Weights of a small GPT-style language model, trained from scratch on English Wikipedia: MLP 1152 tanh GELU, vocabulary 11113.
Each number is 500 + 50 x the weight over its row's rms, rounded and kept within 0 to 999. Layers, rows and columns count from 0. Numbers have three digits each. The size before them is the row's rms in percent of the matrix's.

# layer 14 MLP down (transposed), 1152x384, rms 0.144, rows 838-866, columns 288-335
096:588531459488541538540544553568459523588538506489413545459497516472551476431527464565479403430530487562550485415524500541543552572455475415541489
103:455491457576462531546513495550439518522508489499488549490429581593490543550536548591498491490507488444517510467507509540591479510491498442504466
096:460544503516506537493498616529591567481542443519537584501541460462523544487552442519448438443402533417466506554489472434558424467477483470447570
094:455543532505426570556510453532486485549483557521461434489367519563531460458510606487451505471575486512573482495476429556554536476559555422487415
097:568539521473528560464508503504429490602477542554521553510460452398524482448527507519436531454470554435566458445500414533564501549548455488515508
098:390647550452483574469495538484377542425539511516431570444458518459549528564495508535458497416513502443525501448519503480449550592477448522549450
096:432544477524468484488541596568552490536333343596454620516539485415550496418467517506561497602446628511509522512515596481514483487515463473530485
107:469542516522516479464525550376512486468536590478500414541512528551478572529556489465540550505434462504459533572487539447470527553504492613504487
099:515442499492435557424524475421495509517440542460616424526567511447401472510609522488516491492433417586507502601410338484454489432496433501619585
101:511572557521570414462515469505541477472549471561466541494504426498474524431523580513526490549475472554578621473428553479492590471519440511421533
094:534582475468391487503556511497435463527429493517386444508528475489530538476552438541523580489484527544571526522486512375508448520482523555476522
099:474512540500539499503472489550423510539455546428508522355517415523359521492470538469569538420523558465636498510575501524506484543540483439519508
089:446437537546454557493537485467578544445410519447546514531527404491459486496496558516467532566505487410482488565448434451463519409432519528565419
103:411459534591458461495571459585524525525553560412529441469452523535534441521498509565438436483562567480435539534547510421560604385522507480439492
106:446480459458497473571565461518515509519529516460554444462519371446492501536484395420461442512453513483500469564477527592515490538381448451381496
099:518500548403476566489493548523403397496476583534518457502562482469476515517553521504462486533545438480471485556540490507587511510548560447600406
104:573532412450525512527501472419464532485440459550546534560573495492521534420456486421536523481513476587459441530499484465535553479466539434555421
093:447430551460486586588591536526534454496497569422565501548495550507566484517469441585491534421486539541514507549490495470543528488498519483423534
098:542516535511514486512444467461491484425499475581428535483457519463621502461511467564572570461412591570467452446495488445468520405500482555556537
091:457479517532487503562563546568540476555454457481480546491478441478505399432479513524441500553538541486493420549606606470464513525500448565484553
095:504431426460438579512565546565450468509507479412479495534370496461546485463496563505471477477451513451444458444462543494521552512485403527574518
099:403533543505582519493523540398441575516428447494500485493502544419387510582374498460602582476459457461611502499562483492490459576464484506536516
107:482502462487461481445496502554572482532536442475491417384513443530455535410521511462482490529517395507482447454458568507501485502550485420447449
096:430467535437527451558474504518511487479504424516638466541479484521602574498505503549467497515458545582539501497583542512457489398476521519584533
093:527479485533455519561492408531481574450597495388395560524493531449624582517489419540545528515454391548525533491445514526492524498524550509447571
098:448394525520519525562549553512534433477494436451545557447591562532485460466593613504449531519607575467613526552504579449493533500599552536545414
106:574545503450415443486498487594531451516488582547490515534462522536368465497463452510375566550455484494494478507509406450541490569483532524426442
097:509446487519505524485548486455445490584528488560478416520501473420492528470445535470469388485448479396472542452546527411469455446588552539480549
091:561554512538549512578484570537467493453541486502541472515475473490535470521515490495530625458507509541574419544516467514488553529486409500594527
# layer 14 MLP up, 1152x384, rms 0.232, rows 839-866, columns 288-335
103:553583484464408477489448509451529483461493559565522445464588482512385464605564491491488512481474525503496474527458454449500446475486449552634540
097:571504608497509532577502419432468429414513493479545468557449597467536532492435501525438526540527521541507542479457495461448566513457579392464488
100:555580498516627475503502537496534504517492534492521547522656520440465455503520561475502464453477475500494458480539439476452564535446456548543560
097:452512465464482479457500490474541471458492486434477478503537497523489474469359517533460447538524558519513603526546503483429530497482571495523565
098:533448386507512440512467405453563508516478461446594456516596533460498485447471546394488455551418549523528473505465561510565457508499596547537592
093:514549606455546536513412504402488605529529517470530455445476522481555525469549485511484409371535439449449468465458413536543435545449517450593560
101:501473471458480427503512486591504494504602530584480493448436452441500490517443440492513501432526517425426444491533474609556498419436464462448533
098:450517475599411440534460538474544449497525476470470496354486510543430574499489442543505544450576495541495527558568436563524498624507534463468461
103:455531488534432488498573490519523496548531460381452488537449547377481563488413499492395444443576488461551523477443465502535425488592513556499478
095:462473557453553487454469431455535437559449495524478471499526484486403501533500615453446501516536468454414389501478450574451506532448518441529550
102:539422499532553491529617574456497377535512507463433502510531491483552511543533473509520486604458474452525467497394476501478580499523496518455503
093:508494510464594421502452515487555504454600485536468550518432535494502583517532470432441431397417541522535550446555570552562486460424494456466567
100:481452505468542508481509513529432525524469534553511534513462422609471630541512552465508503573450482603584527574479524531498543533454455456614490
105:486457516445520498570520511483502496523453475485454584480420567522549528556483500469418466454482564490541518528489546483405514553445484482435461
102:515573503512510598495511554445483534431441486472508524526493553583508492503516479592534462497543537473550433461523542478473424493536536517504500
100:429508561403500470420392457504548521562484489468559489458504568470436525408503448589463460551467566551532482551538551485501474451396463442539458
099:562579465527509436520442488563473584518540509494551480432593424491496555463435530484529476542530468494476426513554481571445564454381480539531538
100:495449517500576492464500467479510491535426533482425519538448464509534426570510474574479467362444626531547445478567480554492425489583444437436459
096:556394512421458499393516496500434597491518489477490540537538567515494533557516515474554585470476513581565530451416464454546509502555572467497488
096:531524525474547517510484496396465420468440496505470515491484497476477539488419488593557477507470452465515513508503483504521464512490538393498505
100:506487522533458568481469524469517432614532460492532436537436484583416511517500498513503460533509592512534488492579478522455518469520528430503529
102:421519444489628515424543538534522428577528539500381518474519452437519534411530497574557452584428452521520510467485399456524545482529518393385443
101:542514551537415528571542565424437559491504479470534553471528483505463558515542454493524449583557507454522515543462526378571432553424525492527432
097:518478469536439467503520440506546462583570525571530502478341457540449453513540543476477463495411468522482525476412431516578583574506437520467537
098:556548512485433484483476428438565531424501419534574521619421411520530486517549539460522469460538415483469474490498459561587417565396530508451528
103:396455447489487558452451476444459478435548435519421364499566402422452577499566454482504475433375502517600475480489486497529537480379504463531517
102:473567520481467475513479491577539568443494546494451544518509565519521481473525514470500615375504495533555536518513408469462554461389432429477490
080:414449458458446487494494413452483504523511506512501511485463498523442554423469526515525394554521539504439485517453497498468478443497630537376490